config.yaml
num_hidden_layers: 8
hidden_size: 128
num_attention_heads: 3
num_key_value_heads: 3
head_dim: 64
intermediate_size: 320
vocab_size: 2635
hidden_act: "swiglu"
norm: "rmsnorm"
norm_place: "pre"
norm_eps: 1e-05
positions: "rope"
rope_theta: 10000.0
rope_fraction: 1.0
qk_norm: false
attn_scale: 0.125
bias: "none"
tie_word_embeddings: false
parallel_block: false
init: "normal"
init_std_qkv: 0.0616
init_std_o: 0.0126
init_std_up: 0.0616
init_std_down: 0.00973
optimizer: "ademamix"
learning_rate: 0.000642
beta1: 0.9
weight_decay: 0.35
lr_head: 0.0083
warmup_steps: 217
schedule: "wsd"
decay_fraction: 0.667
decay_shape: "linear"
final_lr_fraction: 0.0
batch_tokens: 16384
max_seq_len: 128
doc_mask: true
train_tokens: 94890000
max_steps: 5792
dataset: "wikipedia_en"
Each number is 500 + 50 x the weight over its row's rms, rounded and kept within 0 to 999. Layers, rows and columns count from 0. Numbers have three digits each. The size before them is the row's rms in percent of the matrix's.

# o: layer 3 attention output (transposed), 192x128, rms 0.0583, rows 168-191, columns 64-127
# v: layer 3 attention value, 192x128, rms 0.0673, rows 169-191, columns 64-127
# gate: layer 3 MLP gate, 320x128, rms 0.0912, rows 0-15, columns 64-127
# up: layer 3 MLP up, 320x128, rms 0.0851, rows 0-14, columns 64-127
# down: layer 3 MLP down (transposed), 320x128, rms 0.074, rows 0-14, columns 64-127
o168 111:505433518488428529555500483466470440478486541517496467502478497483507535528457518539443584402466572534522576594574525460493440477496452430442528472401511485547524443494491469425483503438511441
v169 113:589534530472489500498518425540600528566460427389581523583474496499505522439515544544585500492470552477484551449478366591535606442468528501560449553511397398563450444429563510519495506556455504
o169 116:479500472556504494472444541535480417554488472574479511362461547548515556560454576482502404417506550486479517533564407514517474442410486491521391462469531619529451560488441471490489513508601451
v170 102:390474486501587581476599414511435462476478522507592437456604508450545492560441511429551566531423544474452475444517406588531455503488520533538543482461496518405568452461529486510528522393495484
o170 103:560503370499428545528471479506531329506408515548548463553423438419459445591482524588467531473545573537504455499476520575536471483533581472496464543512507550456430520425498524409466502387490602
v171 112:503486512443482542473511480485487492502568533537438506461512467445590520521477474592514518494484617436568538528454538406377512546465553479492456430457513533590507492395567493424426492485488499
o171 116:485536484503485461521484482544567503435444458477504444376537545343525507547506486519467545510443527499475536438441483556468539457479593504500473498435500463475477590459503526452451448398449581
v172 116:424547478485570505469474510491532413541522435510486450486526437493479536560573495472527517462462556545510471460558538546377528477514552565466481561503548489490574593437453528535480543566519437
o172 118:440534503432488608507535562504479517482521472448515465546518412504505501405493506451424459503532550454448454513447498558593539476516463477480497540495392419474560493534509561687501541444530526
v173 121:523408454510514513494530388430554552483517578487524469467402453467453480481530451581388522470571542513458550533475464517593486494492510433634521463408585550517418445517452461529530518436544447
o173 121:456479499536461453524499467490573455512473526558541565528503555407390580492446435484504574484495505567494550582476529361510481482428545504501540445407504557508417552502535450538465428585491546
v174 107:445444502528528522522502574559502434531486522392532491465394483516530461462503459610506435487561457541503545447533503514585421504460500445523382470463439566455360507528470464502438380481486546
o174 103:548515639609431493447498556511526420408476457499465524547517400566453531522524525536530583517468556575552491474476457453564602416497546543514482500483478528550539522469529484404500527584508505
v175 111:555476459533478559543464524439426493457482498536500489540462423443458499518459425431536506399587389598398396593523498492492456399537464484456540510474518452490540552508526480504463397459481498
o175 111:536504538605447451444472461558508484485467528535534565543547447595504499427493467490522579494504452484499411513496540543447479429473536499545578476549471484431563450543615489431429426561578473
v176 116:575522514457434413510484434512438515538408557502502405450447527479482464521510415617438552485545514476514457467506488442370473559455587455456477451456423446504514490573481541439441504470477428
o176 111:436566433462529532532502580527574530505506473494499465524450477631373515453464449471475565501469626453498611382456495500512616398501471456522567521510530542506508560508582582443477501523498523
v177 114:444504448542591514467509508570494525434534566525445419563496596464541525507510474498486397525490580569588531388553514496425475576492525553530591409467472461543488412500442417515601464573493560
o177 118:521599475444498511511505517386541478450523516498596443519429501366522468474461498488482605558570513508458598433378516431477507578489523497387535545455501522613486482535435437547603535573500536
v178 118:502512488461480451520465578431547577602491563425453382540521494478541479510489433575499470580373489497501541555597508545547542526526475577524559506465585599430492506490502501574546546426558485
o178 125:486566488582486489584530461505493506448554656439542411564547586574429536511457430483541489416475583595527474531485519528523478500503368502553470451536431540585436485527464468514461555495504467
v179 123:489451554539538467491497484596500506542566523504416498502593530540526371547502478514471517580488449502561432480429484475576510502508526590533506575539369501434605539505545537459545541525610497
o179 117:510490528532463504492566435552491655553562595456420437575407531482547547578514467495449446486476442536484441548462543638524457392561517524490465478545509467530463509504371441509474565545535582
v180 107:481516508427588522545505494503548511509519513488531479449502502478444469552429588525552539477476468533542302451523476578558548528506453547564556543404504445551511511488515378386530584494415577
o180 101:554547529487494500530471614600552454499457452511602568472479490431484448536511462488548475464529562494476627504520453547458449576480554483454504478477500560469526574415503439531497459489505546
v181 119:476519477577494522538445403546529510398490482471527502583479418487465422480481488487454447478539479505487488521430420457531501499543477474644482572467500516467488489479435521429527549468533497
o181 117:545510548518461567541496532529532467497514411527495495586425483432487575545427475507527565533528468488587415470516441454522461549475560538564560441560618463477502524488599515525474436721418522
v182 118:503522548458465511592470521475454485408537453472563541460377465503466545463541492551514554554526548408475562439488477427511562464505340466473494442527446538523460577395555557527376507516443470
o182 119:445465539549524474469481463476476394525409368386504504447569528460533443534524430456591460541444473460458505418524481497459546434442415464509447456449504483416499549419571544561561366517504509
v183 119:566552510444454442447523472494514499459492541431492477398524505475349470480521529472487474510416501540423586471519510346515587516468486495636473539435564480504472496566549559478365545513578501
o183 116:426470441442594436537531497532476531507431480543517535515441544454515458494494445455486513547564467513576457343556422524545558415502525502450480536441512468466471504404495545526543429512545518
v184 110:404531533456489478556490585482508514476509416507530522493545491449486410550523562499478573588582537479447477432493554562376524471481616435485504554575529487595527578500400470455527527503504549
o184 113:495504453435487521526504531614440532451545369476487458454421478472479493499539418492421426479479479554473474484490407456588462581486534420468525433510507511439563524483452477441481530584523407
v185 123:571538554485521484382470559565573429427457565543562441610587460531505552523527481537424518452479567528533468459551553447391503539506498494615537461439537563487511487479405449505580532479478535
o185 123:421538490443580633543589469416517440454463470501499442526466467469494490461469462497525628544500538459435586488394489470572452525409505491452527572454423556538516503607610610532513468517419529
v186 120:420538484467520517501506511460549548443464531436459501425483445456534515444498491466544492449557532518541538500410552543469475568526517550495500523458615396445448492523449424555400561432528553
o186 117:522453512452467531519563527538444501478431597521615549542554405474409504503513498511426602537475580519487521591560542478568510585433517495498529475478512554521476416530430423516429534404571558
v187 101:466512481414486485622452454455473466349520465565499521475414501526376514494528501533557486515500435470465577543481504515484577470561552476467541545458608461555512556478535504538427492470405471
o187 101:513463487455506477470448527548554542518368384533530516455511575481518542359503547442521420480493450502540550501511342492478580474486454485569521490428483449471591544460547496564480473566582547
v188 133:468520431405538515542531506469534518498549456397513452489506536516464471518466444485482610494420488475493546534603462487534403561472502474485524475527459492482535457445452466473471513473538532
o188 127:452545519530416477477571477538586457559442402547605477568515567486394564553490526488567598436577452543537463525462496532495495459496532503477493518465466508516468531523431439429533464562415550
v189 122:483513545455480475395463450471385470546504534509583518544562446465505514485510452502482551472553445427469474631572476453452516581537595523537516578507560428580521506580484443511464519543562542
o189 116:455493529571503454522623469500588558438516425439463464479533534567504477443440473532480480471576507525489521536481535497500511595464459429551510474636493502538530456482466515421439530565438524
v190 123:390465505456442426442339536502397465516543500480500546450549470490436446594534492409383464430530432445501481493466517532502499392572487505518474567486458478472653532493490449500608511578558439
o190 121:525501512527412515463522458450520559564516434505476522548407419595478526370521471405474454431536396494538426531509501598489448526537514500543486541564508483462514508524586509524513543648529477
v191 120:441526493468537503569541446469506443525462498434653481413494398468487455553479478446535512492593466606495396493514490492423532503456571431468467552480531453569482563475523456566563474433458482
o191 115:517456424454441533434463527481478473432513414541489549511562442521453500384473464518443479436469578548535545480516503477543601451464473446495542507465531484514569554483598495391441499507424564
gate0 106:490469370483485522530541542479580504573567423512514570553356549387447511420439522474487570446433513471530505533554505445456440516454476473404504518497601542503495515523549502533484466525570587
up0 100:456478515444577425440454592537567510626574430608466553497464476541478455513548548519426527452541436489557532480595427429529454531460530556514472493547528557504455437377493538473514473444543482
down0 098:541465473466533445579447517495494453567494450586489408517541458428494596437518415493448584567539451546592465550450505492593594514484476469432475532466568433563488582466478414566485478545480421
gate1 105:562477456568507560531449522468516321563497480519578469489480529489563510497451549473534510496489567551479565489489481477480528555472563520473456535486567589479426508535435489590578547637499499
up1 105:533505449568440570527445442560537483503542496530451512356540542415520514461522474526464495433504529503533490533468487546498474473500506545538537444457456466526510458508466506453492484462578536
down1 111:437484515387499451525563470563502538500446529508548486520452474576448511396483476548619503451568439539508487514504466482448469555569425479533498561408506440513460552449565592416458510406493552
gate2 106:496494456468426455467515412558483530600448499547544528573483551562448472459422456484523578495468395451519524505479606531424475521484497446470449507586506546528526492494511496514535574604548477
up2 099:530432596501420429513494434532422565499487557449476430464537511532635402544468472477491573536458537422519394550570476584519569459440542453491481486507500514428506464555580495534548544482508482
down2 103:455459569566573577561525539561473528568441466465523553461511461524443513478500499484570436485497502424512466534520450514558559439478451490483474432430501460511482465478386562470477525629468408
gate3 111:519474538505567391457552518429549497558486475435433597526581488543551481530492481523455449486594446510512602544503472450535478547468448464523476514499607532519524519501421462559585559544452504
up3 103:537534582460516541528479496463525393520418389449540394492401483496569586523453457476593512400494517524446525536526484497501466453466475512544569447516474509413474571580543484551546461510518545
down3 109:482465539493558534518503489451549532560520529534557476551463550433498552550617494483431510444611517450474453534483459500473497559545495402507505522640550511449538554470589520481578397533380500
gate4 098:486549433544502510533572499533487437545540572427560524557585448490478453454507504526475554515470637464487494510574489398507478574453441486387488499494554559501440510502522462592442520498391491
up4 103:412510450419612542510441435491569525465524547456484542498558533531396573568472481483415504423420476468490562490406608479457528520540458468500430445522517483604421438575551481473458503507529481
down4 103:495527401512469545532547521486460509516332441513524510447459515439508481522507473540494439563483546524599490488548501420488449551542559558444538510441442425501488544508404569422510489470567559
gate5 103:557510458478529484412521549511405485482452429449526589472496432448462540472554557529323511566481412555416506543567460514483453607450573503472532507475574484520536496556521449513493464476498504
up5 100:523478551520500480448515494464499468430516553519453444471462589498457461535512425417577530467444478407496517498612505602475500466471431484421579609556537394529544470463486444457527443485481483
down5 100:567594547509554504521566456546588536470488451503549525516544438517515483482539534471508545508522447612509429507456514496574462439486480508483486485527522450433415476458495468563601461428533442
gate6 098:464390506540459472547498491531533506474502530509452439442513422476521482402543540520405495466523433479620520410499442543480599628536516530480592480443460482490553528520441502498541473447551552
up6 098:399501550484519489482489598503535376497426459489438532525577348480449565545540480519508535515471543488411528468592496436521456496496467420521472539475463345460514503441484603543581497530547502
down6 097:433495463491483447470484453473400569482507366570578496433384564526480465507587560491503512525556499473385545444509413477458557537493528465525484492445537489506450520530458473554385533469535495
gate7 093:494474486541473432478502529477512505570446493497523562454485522511480422502463532530475575424459478514474542524407531508488476595512574543488496491469498482590443553519463398570428441530558470
up7 094:496459540528453488483511473561547435456414445517561496398572517559529509602471520582406570456494510488532571530411412533435516580522565498463563459456483502467465507546534431451479430517546482
down7 092:478548489450586614491511539406417516474477568493550510567476500479542485516482430510514452456531434449450425485525496508524567490555468407529547491451489473465399535370469479504405598560490491
gate8 099:472496529585497422471545376393412532501544511496486502513497506545497578480485508498516549525464498432386500498464572471503478585537492436467380549471424476409537477600486466624514492550412461
up8 099:491470456457445485435470509502530544533480514465421494574392531503419476502521490507437417464503458550521480488556490512458449510502495493517544460549521601637454455564440543508559519545410514
down8 096:457508407542550470484578518441554496491533501534547506471528487431519432492431447598504444585394495477503570587516481482436487515549611392558571585438451460500517487465512554515482510438476443
gate9 095:500520496618549467457518448532587441457542583515447558612499584503469553462395418373471511558508398456526407520454522446471436464523460486495419543526498546511523442558590498592511472507468507
up9 099:507492496476462480528552480506517508508487452361557566475526501430538514521623479566464412468505557490554538408431484561517515554506435534547494483542522521396478601436453569536531527424423554
down9 098:463455555557503431461484486502483501488479473502478538577504443470507457570397458482577586486550523456584414485492572527459478587468524506437437521688445523489500408480454455552457496395494596
gate10 117:538525487535506435423589439461514490530519480475527477577513480464494475432433544547467503508415503451519560500467536528468445459542547485482461497467540496381509539464493619588529451524439574
up10 104:574460460473490500502463488424422506509486482477442406530418524443505564496390480572493500452464505484575525457452622568497516475516541450431512479453564462456490568429448554522506497501594515
down10 104:561558556459518585515469553465479492534428531566521480435500489568519447589500525434481512484524478606604461538518531501571437416538467546558497465498533559568536472538466442453515597508497622
gate11 097:508416583475439482505497389513546539530473461520574557534468609494482542432503510442436430505510488316500526514485556472454533508554491419501525553526501544461454567505465545508493537512473579
up11 093:540567477540529529504525511541478433440489480483412546413604422600538476643446518531436447499538489537544443417446517525472533502471488538501527456426584557486606495464491437465526476473549485
down11 094:544416541476555579522572452543486507609468428526513535511576492507535558512440485496532553530432475503519479476505468510454484635520479518544525561406437513567527445442426505524498514606507416
gate12 093:541496456512491526559589485502503441593408448440453511533517432510567541451524461381490473514539433529523532488504687553479407511480458548481479451486510546477531422494530522541449422466441579
up12 098:513453478532538474519556448464553477459528450479505435464470516467510515502416435524499419515604491511433521458552568505544580452455478561439464489535581548474469497456478477539559499461375614
down12 095:589531596465449517545494509500568478426501447505522453555513505520556496489479473509567515490481530572512514574381444541456518505437508483472508502421547576543427427415444548554432449591610453
gate13 096:486417457454501439548457451531557480509519440502545470631620487537434480513440512556454464459556500438629460439396538556531538577532479473539545564535489488443522449518520534490483460466464504
up13 099:446487487479489461417517419567560505482481520432475534417472550399480476522504554449522512510379459530434508469625532541479437483556536538519455437447505463487534579462542479504485428595463610
down13 099:471485421462461508507494523501470439531472586484515516525583554465512494421425499443503470438565512532536500484490454502396471483488573500428441574330505450469469528553368576530510491491449555
gate14 100:455536445523420492422559513413491534495491419455521486485537433554518498514551500507524483514533490515600529516567472452445562466562582622510485519487532554463501456514428537474517455515429428
up14 103:398383592511494455447580441587466546442520482535588437524421596471523517515459394536492555463617465517519427567458519513467457439494497565490454501484496460446535529498510576451480499469558521
down14 106:522537504507519610561422436522609507510389519462516466475487511511472552526546498447386419500519502498480529560497520484540582596493632485384480392336483467488475517524481509510471486455444486
gate15 096:489537475441497410409526576494463504486548448493586528448481448489475443470505560386514507486473499496542502510622502486490492425445533536491572484539553539507544517417566478515467500463435496